Part of a small language model's weights.
Architecture: RMSNorm before each block, rotary positions, no biases in attention or MLP, normalized queries and keys.
Each number is 500 + 25 x the weight over its row's rms, rounded and kept within 0 to 999. Layers, rows and columns count from 0. Numbers have three digits each. The size before them is the row's rms in percent of the matrix's.

# down: layer 4 MLP down (transposed), 1024x256, rms 0.201, rows 878-944, columns 0-63
# gate: layer 4 MLP gate, 1024x256, rms 0.394, rows 879-945, columns 0-63
# up: layer 4 MLP up, 1024x256, rms 0.425, rows 879-944, columns 0-63
down878 104:526510485500510497523512491496513496509514492468510523493518480462471511477490471497490494483483472518501498496500478515491522512502493491481519534517481485504451486479486555475470523510517473
gate879 097:541518528526479508507499490478491476477468497510500490512501492474526510460502483513498493561470513531490522440458491527472496513529510456464502508523488483511476539494527487489538463516497511
up879 091:469515511510490518515506482479543503508518514511498509517492480507424499478503502530492461475504509535477505510505474473465527490482526501471499470518513490517523521522515510511493496529478505
down879 096:530474511522495510543531452516478471438472510486488473496491525521464487480509518475482503554515516539501536486522502515506525484490508481524474483529520513497531475504496519511497521463500472
gate880 094:480473531498503475549469511471487445472493528532482475509548507483534480507527511519493500567500520532478478506531534448476522555502517471502504542472479512507495478442507501496478504521506509
up880 098:453499507498546495522485528489509504486500503465535515452513498508501527454502523500489488503469504536504548503488500506536495474530514490486485465539470477503504493507499510509540447526561485
down880 095:510494492511487474542534459471537462487488519520484492516483515495499479503518484498504513509518521490476512506504485472514529500459450512522502493495504470486535486498515571498471479502532522
gate881 098:516491482444520525470498527487509505495454489522484493541476529465504491521502482509495494475492477506543584517468504503529523498489514488507509481536494463507487499488512505453452500552504506
up881 092:503519469484514527481525507510518489539508494471510532498529463511487450453529521533482527461503525514469516521480509476470448499495475466500489518482551475509512527522490512503486536457502463
down881 095:503496475479442462523492514484516470497510498486521465542470455510521520515538483503524507468466526511515518498464478488486474485519460506458538460490513502493517529442491523534506465526481494
gate882 099:526476483508468480504520504486478485510488499502525525502516470503501479474490494458465501520488499519528504506492503531492531500518468550429488506478500477525484539556474481483527504489430507
up882 102:526485478462473475482477521450509528521498535530514478521468455499528464479502470502480507490494511453528514493525494461492543505476453481481484478530427549532498479511488546515488511499522481
down882 103:523475506537499485515521488499478519521480481498503446485463511520512531491459443489475489469532482498531482517496485502525499489421508506452538495510459493466481498504483487516532478459483494
gate883 097:489513495538503501496531484481490478467489481486526480512433500537486523483495454492486503476513491444493527440465498479514493514486514523549443479468518505535459527530463512481508535502523527
up883 097:505503536533487496505526467482534525510510532527528456537489432480466466498483525545474459539462446529478442525490507516525469513482477523535534505518468482517464486520448521529502505497478485
down883 096:527549492460484499491496503482492506503507453540568492520504505482476514481512541497484474514479512461453473504500463469531535487512491500466517493511449501494494469452548459522527528475492535
gate884 094:547495482501559492501524482448506459520495463493499560517486543487477484523504551534475498470503525482500477481489495478472492485469508486546467509524471478510503504468501525495535491480537500
up884 094:520553470534500514507568502516483502504491484457512485524562491562537496490494494475550553504513538491504494511497499460479487505473478496484497501498473492529459510490494453496504477495511499
down884 095:488445478519471499445494480473490541504484511466470495469512512450494513533500485524487486500467459482500477475548508509474466495473514482511495504487427483483476521496457520508457497482514523
gate885 096:546488496498519459486512542499515494500471498516485506468501514493499484497481518501475522541514517497471478493540547477473525487498478469479494476450480510492519500528528478512485487490495493
up885 098:482543503499498495491537452521462510519551560484479503491541515493536478503538500507468523504510414507496485495496543507468517496490504543499542501508503497475488529505522498518508479532455503
down885 101:502527529502505490499472476541483520545472481509527475469509484497551506526529524469483457502521483493464532497480445521527507474547497463503483473513518536503516517487530494484526495458511514
gate886 099:497477515489471483518550478505508501481526527463453507534520498500495455549529499508515542486484495499505476488513482487459459485510503501491489484487514484455504497460483483477501511528477459
up886 103:480511482452507515504508515495488518482486502459526492487533479475483524488472479499513544443545489453504566469499444492516497470482514489516516455469538488499475495493552505492497518490490522
down886 100:449511525513473460507490493514505510533519456505512502488474534524471494488488504508488543484549484533467519490468476510497493512509449489533543497527508436551525536427480474526521529470541495
gate887 099:515531517459499482514483486517509488484513530536510481505533493496513481500489565527511459507525511502496523465494518501528522466509539517505477459500493512525484517500524518517487519501508480
up887 098:522553443489505506509499500507539530503486536496546523504496535504522479464553506529527533522530472508526506462505497516474515468482530514497523517453512465489508551513467463496489501523503517
down887 097:490517502476558495518547517537499468501458534491519509507513471463484508513483487495500496512494488510504504469534488490515514479487511490497490481452531469505483461538465499484476455510487530
gate888 099:497584514503499518516464545517486530472501500533554513472504478490543494485487560494501476532498537492472529513514477535483496547489465485513461492490510527487514545471508512480485517548497490
up888 097:510474528449496493543494530487482498512507468512491516495513546505489519494500476476497498532511489469471486485500521499506505484502532487483540469452505486489486496516499525513507541486484473
down888 101:493484534458534531525524516544476516523522491506483504520520508506491490505503496477525476506497452517544517496462439463535512476518462463500505491508504480520483459528477518497522489539496505
gate889 101:472517458483469433504503494511490498520500484494448526505551496472501504455494518539502490528516461509525537495493465534510450512491526499514506517513474501525515524526495505497523493480473509
up889 099:459521525500495540497452498520462468499481484493493472507491486493522483497498473538524485530458513479529536498463502496470484506460491496458524495522497558505503568487487511463529509492493475
down889 103:460472498518478479505531489527503481544500496481502457498521531457530513473520485500529523489506456548515504522491485489498498490477537472482500467503458486514509475500508526508534491544515449
gate890 094:495505482495471514504470509451462498530470527514490515523494495469490483531488518479524466507472461471521486456519516519497514446506467498464521524506524484459479507493511500552480504536475520
up890 097:478481473506502491479474499509484492467498524490491481552483497473550486500472478495474518513452465492524490511475498503491473534457532461516503499523467482528498507513488486510502515454495502
down890 094:479495491522492505480499520469433534498509505489516511512488504506498498464512524505515509441490483465497477491469494501512491531510476479508517543471518489523473515498491479496488492496543510
gate891 101:518536479514447496479486490502533517534502460481500477498500515494500464514516487487537446531456505512497465487492451496551481498569517497522521489515539499501520513461476476519540501513521487
up891 100:499482534483473462500501487482485498457520514518505557504542504514489555545499475494555491514473513485505505470512497524511519547494511473502497554479511534494503472537547479523538484465524538
down891 101:531494511504479485500498484498518528444538491511481485535507464467508475506494486468499490536505489478489502518457474503487478469501462512497518498473530502471445524505447489543539475499491450
gate892 098:484473526502552501530514504480528528532479469488459451520555531444500505548493508493480510472482513496527486474468510524469508521490507508521499459520522511520507488454522530524500483501526474
up892 094:471502514491531504500481539462513508540485452488483478510549576449474516471524528471520511489517503502514492490473478489494513476488504513548494466506474497517535471490476551562487498503459491
down892 093:508489503496510500513526500513482535498536482490515537507476454520516519543522479504437503461510503547488455531424534471514530490510504547507494536496527510480504514508537548539479550532507501
gate893 094:536503546477508491495547516469501474511464491461497512485494500478483437488474503418503479443507479506491487514480492514476485519553480510464459500492499534533490488464542474521463531482538470
up893 095:531517480493440466510488515474512489501496531528511497484448478497455541522482483506511491486539472531478506492518550539553533515471493504496472447537508534501517478482517494497493506489513510
down893 094:547481476515510465477480453477511478491476519487506476536483560532459511521505440512515514508478439489510481496574500510531494504481517492511467535498510477527504498489436485555503513506507498
gate894 100:501577493533477472511480455487484489512484531498455493518541470505480502462524528494463509513510498518533464496455500484445474518459473510517531492516531508488485495533517499464522523530534534
up894 098:527495505516491455472494499483543495462487522469532526524477505527537498501509498506514530464490510486531532536490489501524509499480502503483410491502539471504507501511504484493496491501475511
down894 100:550497506496486477497477478469502513539509495501500509466526503533464501505491493481464519495478504540495546503498481528513492513455516528487488500535527466479506517493504494528503513488454508
gate895 104:504503462525488473490490484502501483513479514509490524494517525506501467486513473546519500464519484438490463524489446522518492496503460473507460511462502483490463521567499541531512496568469509
up895 103:507540499547492486491472499505524512482501485434514463492455490490429452460559473498527512496485457485506504475501544507500504529496545485495533490512489483479492509497440522520478504532494490
down895 106:473516470515464520535567502500522460483518520514471467544502498526474502473508474519517505515539469492492506482512480487518465495453519514529488527495465478537475514487501487459519508495481484
gate896 097:503458497535465452498526561504510494477459492523488469477514486538504508496503478546502506507501446519489488504512533476479473464543541493532522562515503467497502477564511499520528493510521499
up896 098:498463496480485539474500565473456503502512489447491485510517508524468512492519478528456507503482483503528478417506520523513476522476453490482444500464494483506491500471496504520517500485508538
down896 098:509513475473487468474543486488493494484519458494498511533482480524461514532471481483517521478492513514494473488535496513503473504496477542474507525463500476541493504501547513511481494504445490
gate897 091:477510512539508490538525506509514458504520511491485514518470471524525515488485496501520472466538492499433521536501385518532488450552510512523519502499480479519509463467537448528515489500505518
up897 093:491493444492505516502476492467490503533516514506491497518473565499497496480517535496521542505546466467475497544517511546470466472489478492505535466509468543499468480511485519538531493497485476
down897 096:503488467490526473534492477439481470465490489486500500551524569476490497500476485489483486515523491455473478486522497520484511516455498474507527476470508482526512503512525506506487519457480483
gate898 103:517481494513547528484501471468470472533549482470547548532489563484520475520512483477478505496469523523498475460483506481523526509509465490500476480480506532523465467521513479533528525497515532
up898 103:479483482554487495473507530490484501524518498488517515504479477524506516498501525453515511528525491519474508509553528519469512513542502510518505490454490530492501461494490478488512537520500484
down898 101:522501505497527524533513520496501543499561558494461482491510538494512483519524501526482524515485501490528573529528492558520510507504515469452527515494470478557497521554497497540542540501483489
gate899 100:508507503459515463496555501520471543513498520485506533480536513481508479480487490517474538460466486555539496483512488507487468515516474493512520460487468497483523500519529469504470495493468527
up899 104:515536462515512475515461549500476517485500515450506518478480483510528531463497453470501505482537516484498518538493471452504520536515520483474492543439497535491532542502488534486492479551497475
down899 103:492532493519461484508514554531505470478511508515463530531503534508516504462546493555474459500491536522517505488485480490507532486515508523509470521459552514498522508483469501487496515498508506
gate900 096:480514476485494470505520463459491519516478492496554518481513503503475507507544484533535503459487523503496508571520516532511521516505521496455467518561519478534509496512533493478536489506514498
up900 094:479475479496490489502481457496512522496523512473470519510491485530484491521488524492491485525529542484503454494513499473484483480464540493529511465483508474488511497474492473533561482489489541
down900 091:489486512477516482470458504473500540503492491544477466482510490522487521533493558519514491462502541550493498528479489506532499501557466503513512474540476472509496519492489482534517499503503489
gate901 097:514533480437490502487443499549487474506535527524515481465487471507457493513489500511514520459478461489495507508494476471470461514492475488518510485462518536482516465567466493528503499508490505
up901 099:513470506523526508491503523531508539496495493527473484467506506529473490496492486483507491499532545458470516485533512490508564534492511454467498509480534498512480519462520517465517495539512486
down901 100:564456507537485510512536502551475517477452473493492499517491488532521526505530493467455453535488539531485484503504511524482486467490512493487452512470552520531510518456510531491425494460490500
gate902 103:497504477534511506497499541474508524488533500502490505488482497500507467517496468460527500498522536497542537495508444466463514480495497480501506492478489527488530494540484478510508553473482503
up902 104:495525471514501491459537543538490523439542527500450488520523484515475479543516517515522504506518520524521510531516500518545567506458493479507525544522488512521566516514463495510519500471488498
down902 097:500461474472457517485509535478508547515497478550501547568493471460525489552476498457549525531500505460563483472501540478503495509507482528464468496506478499485503487470525493448506475490474492
gate903 103:524528484504484474500429542507474482522478440503506498470475528544462456471534522500444486535451450533497555501531500540498521487491513488519495519480480512451537476521521461538475499502533543
up903 103:526518495519479449495476524457495485497511488509488467505471532537461468519488495490461491495473478523536542528527495534479535467522521507537507536496473535478516509456530480503494487525504530
down903 101:489531485553501480501512526462546490484520471504533516549521524521494500509459519512522504516513487484542579473495484502499495530475493526509505469489476490505543474506515498501495486516516484
gate904 103:510537506489539470501484483518496487518466556527488478495456490497540482472476501515455472507507544502484496517505460469487481527535499505487478501483557506485512479526479497516470488506490531
up904 104:519495514473492461507488479511499461466480512543450488530512450535495486506481534505488515466536487517516487507497517450504475533474484513524473462434489514536463500458457502508504513471453481
down904 104:522507484485556504468533500499522490501506460564511480480489484484459520489486482517471532475524519497553508526460503494494475504508532489463488495486496482505530486510504486455488524538483482
gate905 099:490507495525522488468512473460486494506488560467520518538554499523463443525461517474484518480461479497473492513470505532481493478495533478520532482477496524479507488516516491484519502508500479
up905 099:498485551512531531460547512454586534468538478493488532486502510470485517469479511505494473452473437479513533462522461519533479545517520489462490469512508528527535538536478540494491506462516485
down905 105:478443495512498496478492560493567461506535451505455499515499488508511473495511442494505490520488469524507473479481515484514504485493508477453502514446481505519517549493495489519487528499492445
gate906 106:529545473490462464477500515513495485546477493517478552483494562515540467505502491514499486498486495488486495504480477466484490498517489440509502532513493541493503525519490557461517485450491536
up906 099:513491518502506512480485524509522488517497482485499460549509526475490549526457458510509522506526462473470464513500551532506466538476466516480531529458558505538487495518525519484559507534466516
down906 101:498498532487500483532512474520518523508452468475527471524481568515514485522480482453498516519548529493516511480537484498494486524512466505511435512463493496508519500497521490503493535512477529
gate907 096:505525469449544453538511476483525474484505431521484491500546490530513482515516488472518517484465466512477536502522500492472533535503489481522447468544515490498522488480502457490502524510447475
up907 107:477491439520488547526486479484494463432466496475483513495474484485510512507500490510475491483494492549555520489540552527498562452519523504503495516501485521545477506464487531490461526514497484
down907 101:460485527453497501501513513511520468470463471478514446523476497479498553489493515544505508486472527520512475477531539473508479465517504490516467545502485496488497503434542467522537492492511486
gate908 105:474492516521464521521539483502459510516486484483519468492491482553454475519496492523514472484456475492491518496439484482491517487479474473522496480525486497552532559519537460487519530513505473
up908 102:490494470493497505477520548493489566469514497507533508494554490487499525448475497495486516525497512490524491478474466551459495492502485531501533498519549468480476503547503480482458474505512478
down908 101:487469487500511451532478540461466475502539515520474495470527449520478551536500492512462475496494461483517496482499509481486483487499502504499495476514483522474546506494482460475564544521529480
gate909 099:519476483453470522529481549514527519527500539484510528486492478479449516465523500519492523524505502482483473463510498546529488510528452450462466495471511469467514531467455472492536513515487480
up909 097:543479497531503526506463515475511497486463499499487545519549504495495481435537485538503492499498474509471495501485474516517485541467502483528486519510490476494543480499490486514477489477505484
down909 101:529552541538492483492505499489467511485493508513523505518487533533501471506479533511467487506536482484520458474502476536505488536478479503503525493510492494505478540540504528533481451479494454
gate910 100:512503535524567492480499501486543477484503481555518528472476545507527544502499494485497519515514479518519488488497454477517483507525485473489464530463517474544527501495476499503500467539443512
up910 097:505502512460536518484503471470469419509515462533469506524504488550476496450540507484502523490537477529525510535518487536507498503480513488489527458493494539477525506467535476509535502486521500
down910 096:500518532484484473473492536497516513503528499491510472509479460499496495497463473505497499534477450548465558524528517516503494500496489504500497544499515439465440507493528501539500537478451516
gate911 096:530504502451479500522475524506464497447508502510479525539569479486498537502488488522508472465476524479479507498494482513496496475480466524490496514503512521463491491523501487537482513533500553
up911 098:490494477499498454472525497502477461514447526537503492485531477522481475574488464513476519522494477512511464494535510493489505543524477488535504491516507472540529500515483538550481450498522520
down911 099:460519434509523517511543503487474523497480466509524479465505510478445505529480508499486520483526529530518520471488490497494517534469538496507524524528483521459504508523506497506528555478499552
gate912 095:512509513499518494476507562497498521516509507489475534504511489532457503481471503527503532499454529551462509470463494486530492523493517463505494512507488513491501498518496494477510519496485513
up912 092:506508490446486486457501492481448483471494516560502439497499506484491455523461494460522472468511526475502454500480539471511491482472468540475493468454536506529505519495508482529491504453545481
down912 095:492516489492474500510480509490452499469451473518492433517445486517511480485507521502539470493502496448522490484456492492523496517485491522527476501447507487508458516474476515499530532493506552
gate913 101:482546492509527500488530533500504531436484483557540517533498468514515472487471488480441487442433516529547467501496478498516518503487537480514475502433508506477538508509518515513476481478482491
up913 096:511498470522489479482518443508504510513533482563473485492510531484475466467537524482503511464492502489465516529510482513524530496479495503511439524502478493511510495508481507526560515538463559
down913 095:525484530484492505492500428502514518466495505554479501457509506525500518461463548459503503498488535528489494475526508498509454506470506511507494556501525498495470462493534497496472516576492447
gate914 097:525464490499544481503510482494522534513497502512524453505560543428496494483504485504514504509514520455513452495457467533491487518501476474499497480524512524512488539509518477484530486528514507
up914 095:467489509492527524512525535533508444476473491524524522532448516487531518474533527497518466500531469520467517505521534489517526499492490525500520501539508466482520479516495536504489508509493521
down914 096:496534509521531493504503528488514482470489507495499447538499509509501538577475478477527494513486520512463492499456489447497513489518495528506506515486492484544490490545468553463521521483542525
gate915 096:509495483455516493516514487498483464500501528523501451504477531532489479488531524493493510534512544515485492523497503490494505497486518521488493451465538516512498500476493445501496514523495493
up915 095:522482494509509497510539486476493482463525533478500496497441541466462481478471490467486508497525471514525514490512480553516478475510505466509505499506507523518534503498510494538538459458473487
down915 091:505545508495520447492507504539490481511492546516519497458509482536525558524499465520494508498486525507517512480490499493507495473557459525489486474528496478514538523505514522509502461509485518
gate916 100:498491485487508477472466532466557522484484492495492490482503497479486485478477506518517479542485498527581526502484520499524527481536489494510531478454487506487495489507494521461513502550529494
up916 098:499501478485519485517483526490517526515477525507508497534519490498501457561479529488499476480493520518531508468538450488508541484501506502508532502469513514477478515501465484468487516505478493
down916 102:526535501547488516470539501482491504468491520485508481553486497477481482490527506481507529541497512526521496497443451471474496491535521489504521482497502496535536491470490550507478518479516496
gate917 102:523470513508514458527523487487503520531504499495460489546507463522516498506541446504509526452500507464479445515535521514502481529479492526488486497505474524515476487518497470523504478541471494
up917 106:491466523510488493529477485497471495533483458483498518546515468538524529499536469483513487472462514535480494507522530502496483485497474542511505485475500506526476490571505523521476490500464457
down917 104:512497491492509505459474466517526505518483523499527536511528509514509487528487466470503464504466531480492514487542528552522454499458501561529550526479523515501460463495473506514546465498501506
gate918 103:532503510475523514470536520476495495434431488466483528487478506489523461490556564504533499498473523474474516502493534541487515508489503502505531525514522484513506466497523499461525514517562522
up918 109:487442479547475501546488488485526518483530549524502499519502524474518450511558479508472490501494493489539505456536493480509517451478483454512513515478501483462527500514496470491480446498483494
down918 107:515470487515507522496495529517460479508531533513487497515450526515500481511520480527503483487466505528512510516516482457493494521510520500566510557533490529507522506541515547518463498522465498
gate919 103:509515508506523491502511529483521514512505484548473430478477562528483508498494506487513482535487491478508526517493534556506525510493506479504504519547505512484498468460483467492517477478526490
up919 103:495534483485480488535521479488482549514533459477499535533507439484529510501446515506534459502538454487504497483512484518522502515505550511520492506504472473489487490493433517535514464453517451
down919 101:467466537489554485498496492518485484522487507490498490504473485507454544469467492514525495501559535536515496524525511480510518511459461429492486522498498473508499557487477556492504468509504508
gate920 093:493487508504513481487497494492524489498486487499525493537552533499501471462509495472559497509529509485509519481497508527502485533544488491490542497520478496526505552541528503536525526531535500
up920 095:464451470522538482542528491556486500511493496474508551551484517506506483459526514517491514466515439496486558535499506531499482495505524499526452508484467470504462534535476517514493559483521499
down920 102:494506479484519446440499467491494503478499498480492496528481489539524545462510525459499476498524493519564453488498486535505484509499472466471521508518475489496506528465493456495513527508513457
gate921 103:493467490482517509481514495481497522464498478496526463515470531553486516508518504484494477520495551442475516517521467510512496469475508463485511456502488522522482492508518512519486495483479505
up921 100:524484505548512501493523520523475517539563436507460482479501493475482499506505480463526501547468509522515524457487498519491459462493497525511508503520526504479567495502506494499452485500505471
down921 099:478534534510497463528523492473472496504447523510512489524509515507545486509502526441470472529512515507512537504531481514504500490522453511495492531528503491514530462535534491545447501535464512
gate922 095:469509487544515501491451509518520504516494509511467485440493466528491494517486466464528477477533469478517514495468505524463480431535509508459466486515508484514528501513474468543528536471522538
up922 096:486529496531479473464522527535467492514508459540480525497521532507530518483472500477513543491514529491509517525530488456493527498508489499509510525532530510518544477446542503497473476467507499
down922 100:483461474510519498483486461489542517465508485495470522474511484446509500529495464492534539568535456568483481524487486524499506517486487497484471483510480476522476512485499503525508515456472516
gate923 102:530524526520491434501488475461480480484528499489510500478504447537452466521515543459493475500495510513504500535540523484471503560512522452497541527487489561493500485509506488499568515488477506
up923 096:492516513496499458504462527512451513553540508512517510532519479524506473536485484544515518534513495485488526469554514542477493500516445542493509514470487495507522490469472487532486502474490451
down923 096:494511481523499452526503495466514507489507570495519481532513500512498498490503477475519479506536532504470522540515495499476460477544494468519523516526504466497509517482470530522471487479445497
gate924 093:555511525444591454482476498499489477508516484498444511475489534495508505562505516509533471491477469533500472493527460495491518491526471498517520477484502472432559516484529524447483482485504524
up924 095:530515511534524549521501490488533525499517540544444515468489510567478464453483469546499527489475473509482523491517532539515500505512530534501522518536486518519540524489516500489494485491542468
down924 095:507444489553478506505509522512495462455499446493534502485466494492502485532512535484499482535490512493430532509480517480536508493477514480507512523510476497510510451480491487510525472504494521
gate925 105:501494478443526507517455495501486470509483541488524422498495512503514521514531523450469486417485528485507516520490479520498478483532494492496480491494515531485479490502495516462504483518498513
up925 102:500475524528457517521518534508496534541516523467462548519475470524525537481495498490600489541488455521497500507527475536514478507523474519484526521563506442510531533479486477529474504508492507
down925 100:490503516522523441517503510523512458529513519518509499509532485483557479489480451544496477493471528543510506487498470484505441532474512474488537552472507517505523460544502476472513498483454521
gate926 104:524496499475465476459508514491463504504497487499498540484499507506497488499464520501516507523488429524509476479537514483486513544507515476492496504431491536472499487458502462514516509538523503
up926 110:510496512476542541492493465462490511528479474562473488476521511492528485489456489522480482499477517466490451503486512513510512517485475452477463493475546506476468476494487449541509532509522524
down926 106:505503482476511509556464493563511542492496483485508518508473506516516474481506455505492491514482537508518498492503532483489499486464503480523494498467515539490497497463487469487478404488504519
gate927 102:498521486504499463529487441499509515553493478485523496478528534504482472472501550505529491504490509480487527487535520542475517493485469524500494490527495464493471498468483504501535504511584514
up927 106:554448475484471513461518514496479502483528487492460526503541461459517555516511455474505457525496483442413498552482498523499495493455511493535466531501522522517506472511558521512501484483466509
down927 101:510467530485525516503510493525465518498478538520419542502503467524510469500527454506504517495489504485442447495501505526486486475464516495513554498482483537531514468523485450484549508456484480
gate928 102:484505512520485496510510501455472516485520477517533511554470529526508531537465520502489488569506537507538514481489497467507483474517473486498474515418518509526488513511530478475492487540509513
up928 100:531517473488468510482511504507471518467472537490510491475520483476496457499481468507501541490488456515502495513469461549492478493556529482540519539500479493527499497517581484501492481494452484
down928 098:493514512538486526509473484468500499504477459449474522510469553545545511496525489494455501485474506520471471523497477498480508479529507492485481444511538504470509528470462516492505455504491516
gate929 094:482498493481479482486468503489515513497517471456446549469500474469502515496495458545522502457495496461500482524535476489480547503448483523507468509516482473410484491529471548503521486476519473
up929 092:500481461452477472519509485490486526521491481489528506467543482485506516453511493535523453513489518475516489517493489527496532485492442534496479516525515492483488528487489503469495496498462479
down929 098:528496525499541486466495517554519483484488492466503530479504491533482474476547538487500527537533489507530529491503507533479525468467481429487479504516472483510522452483509505502479454487495458
gate930 102:481558496542536517520503518534444455499506504496497456507532491494493536516530548559483484540518536549483504480507465496517515503516487485531490515512493545455507483504451501487500514523465501
up930 102:482477526458449502476480451489523512481492521503503528484508446506499491491526496480561468487504470452534507482538480472523518537515516519471533506507489518511492442502496514492493487517569491
down930 104:507514506510522466521511465469491510462487511584470499470472489512513474490503502489459501467482483474477503514534513511530537517478508530468519480482506484536516506469453500488497458510554521
gate931 097:496519547511536471557508524491491511498465499544492508498463483512519542489469508504459488484491501514474481524548440505512491520526512461504481503528522509509517524458465492539504474478534540
up931 097:484520527526521546561490540473458475499506504458501473500508462543488552468477488480504493475503516479445549547510500514512512493499544454548488506499481509515480481482482523499508521472503513
down931 101:476494504485576488488522512489498517466493527507497523474542511543492479515495487475444503502528460481483515488497511474500515499516543489485512465513487465495519490538521513480479480499503503
gate932 103:490478510471438472521510544512465530495455472511472537492531516537457531508523521505498512516509447502513478480495510436510476517493500489536509523489495510490537529486540457506497526477514526
up932 106:510493467542528499453557508503500486499492522544489536535499464515523484490511483493527504521481484516493479476488501485509482475525516444506508510520533498463501475523501476492498479500520444
down932 102:520491488526498505494499534480505493535507550521505474523515522533499479442466541530476474485506491492489518497453487507490497506491516478519527506498520501543466528517471494516506498495480513
gate933 102:464483526468518527465511543479518513492510484494559543478514484504469485456471497473553512517516475477507441481502500489512526484507520460552507503479496498522513556486466490517532492490475508
up933 096:486481504527526498521486502493491507512576526469525523524482497475492470515533554504494468485492544515478482510529499497499468525494497521528489466463530506482483504509502517485476500503475548
down933 099:481481509531477502456497486496504521487492492483476500476490495558501504483472484523538491511458512452503503486510486494478476515538562499507465513530503463514515525443503476481455519495486521
gate934 100:472563493555450509500494524493498453477523493512542497477525465505446497517502519505545482492532537469454506474495517538497496503554516465494510531503473553522521484528510534515459545515484513
up934 100:511539521532493483491501469508512460521526509499519478431498484489483479535479526500515459492465507489451510454516504496481487526525478469472492503500472552512469491523488507493540498513513486
down934 095:494492501490433483472466539514550481536522508471534488505494473523509503549459555511493521522539529550533488471446543476525490451516503488464470501521507524527503494488490543528493465504465470
gate935 098:524475517486511482523525513483471498489529515495497511511457514489472476448544524495496481530461457484488453526507500462485515477451459498507534544494494524489499546481500489536507504501504486
up935 103:547489494528497509505489477487489490528486499497475501534521517488554499480538482511471514493499468457489449497519519494484500463468474483482514521516501478514493546504555511521525525447492468
down935 104:478483481509532503484502516499475530493507523497514494497474476477496505494528534468491508506494512470507478502505534459491519491517482510482498508453463474462574492460496482556477495524478497
gate936 099:456497535442471433498450466531478511532515470530483540503506510560486511527504509493473491490519477473493493502514518466480458478513518522527559524521500499541513486483474519509492439502510494
up936 096:511479476492526485485446507517493477471502513474535502488490553499525448459475517502508482541511501468466557530526473534500484503490523505455494510489506501495501494508533513518477540513497510
down936 099:454456513499503496504481489487543466481513489513519468517506457521488499481508541492500456489465495475527475448491497524477485508498485510527513476505539515508495469461569496474492488493476487
gate937 107:481484504511455478491516544514528476512500480516510476489456512533515452480553459470447481468555468528503488503490476496460504511490514471522446503514500520500474520487466523457481462533493528
up937 111:507513503512503504502512501485491516499521509492574535511538508475472460548497550486513503507482481476503477509499542511522503481483534522545490453555511475521522469546490469487510507517520493
down937 104:546485468491508475513503464492503486512481507509488482492488533499527530483503547538491516495502457519484573530539503493456534513459529471507575486522489527504502492525553469446540492448498497
gate938 099:521520529447470543510474488527489437558489574520495485482479474489532513499477524504454525454520512468475528495496470507498463456546517488494488532488500474516490523492494512477508473514479489
up938 101:507467489416494491477528484499491529446502488494481497521490525482490528509502502483485471463423516497499519443483523522561481504515534515532485474504508442534496505509513497518473455500450502
down938 100:477545453564505495489497514494452542484485454529517479471477522493469492501502465473505458500503460487515459527485565477508498508527520484554481516479496503501509464512524541524524546471512442
gate939 103:501580530510514491524470492504511465425532488488457544503508506504496479474530480474547526519509497500523451480438526485500523523543511511534516535509487516469490535493510507508500471483517509
up939 097:490469547490509516529494487520524449499540488507489457503447458520488521509461480524451463508520494526479512505482490480466471493499549471514479514484513513481556539527508489507496502477490520
down939 102:522536493529476542504477500512505481502509463437496485456483493488489490498482481526525547503524494503482495493505525509502483501503505533446514470507496486488473505528521477503481459506506476
gate940 101:530522485520497517468513492460512472544452509543508484502531518484456521491481495461501498491518514495449576553497496485492523492539508480450505513515498486549486469502499494485498472538496514
up940 100:533492515483492498488464510497524506494491523529502498495497493503452501518494505489444504449502537483556506502464470442503485540516559492494522531451515531566480495498485496534544495488517490
down940 097:519477424511531494537477477518479514483558514512475495492521498542508512481512480444513458498512478536502473510528474471498521500480520506539496493482505482537505497515513529505544502494537495
gate941 104:507522545546492478545478486468487520525534467499455487508515488531486457488495520472484519493499458471534513487529515524492524470513527520549539480484503532470487457536452520499461471539516522
up941 102:506509481476552512506516508483498505515509500506538545495515517502523530536468503497526503495476477507492513478515496512480492511474488508522470497445499489517495458506489518520511510502490486
down941 104:556478534494505472534514499516481503489484445520526477486472509521461497504551532519508517535530499481510508446527475497503522499494497541537518529477483464482484490503472533491495507545481507
gate942 104:481512441511496512518526454503530497502502494501501465532492554475476503484518433513512557500533516512560518523505486531494489500520529525527481503481512506493477522483494513508544521518467529
up942 100:458513470492499539516490529489532476495512536486495495512525481469516489493506523538505485505498520474506468496513521493488515513486473535507491533485491439502514524485523485467514490474504505
down942 101:487515468520462491504529484503473493519468470504519497526553517549525512517465521507450505478508525470495529511480490482497486534495506515460478442541522505524464478520498473516494509493509464
gate943 096:530523485509459523515475462521489513495511501600541497545491506516512512508508563474538460507509497515500506503500491484520497473493462466506522471542457494448478493460523494471535497456529548
up943 096:502473498479513493475470502528483486503508496494508507516542479472500464487472505513470512494502472527544501501490476520535482510487472492519519478537471569508509503511539549505482493496497523
down943 095:514439484564488519493547474505494520548504475501478514517521499501532481469527488483505494467534514524501508463524481502473508509484485501471531478486507512507508483502517518495474470474480498
gate944 101:510493524515501474519453507503484501544504512497523519528480514496430498558483472522501500503475477490470501532534554513535509490479492496469494478510452499485480551472467478531511517497528526
up944 097:515509507505561536500519511500483538458514521506538514549456491491507495469451489482490504525487466540503471503499527544492510532503524571490510503500499516474530513489479505526513534480508493
down944 104:476539487470504515506502497451503504494513470434478503529533481463483509512459523545535536530499503540555501487476479485500507445485514536489549539531454503486508499499486462478536524507493493
gate945 100:510490462526545487490508501469471465465480522486465466521472506477511532488485489484492494526474497506543527467522512473475467481575491546556520472485473488473511509514506482489514499557461468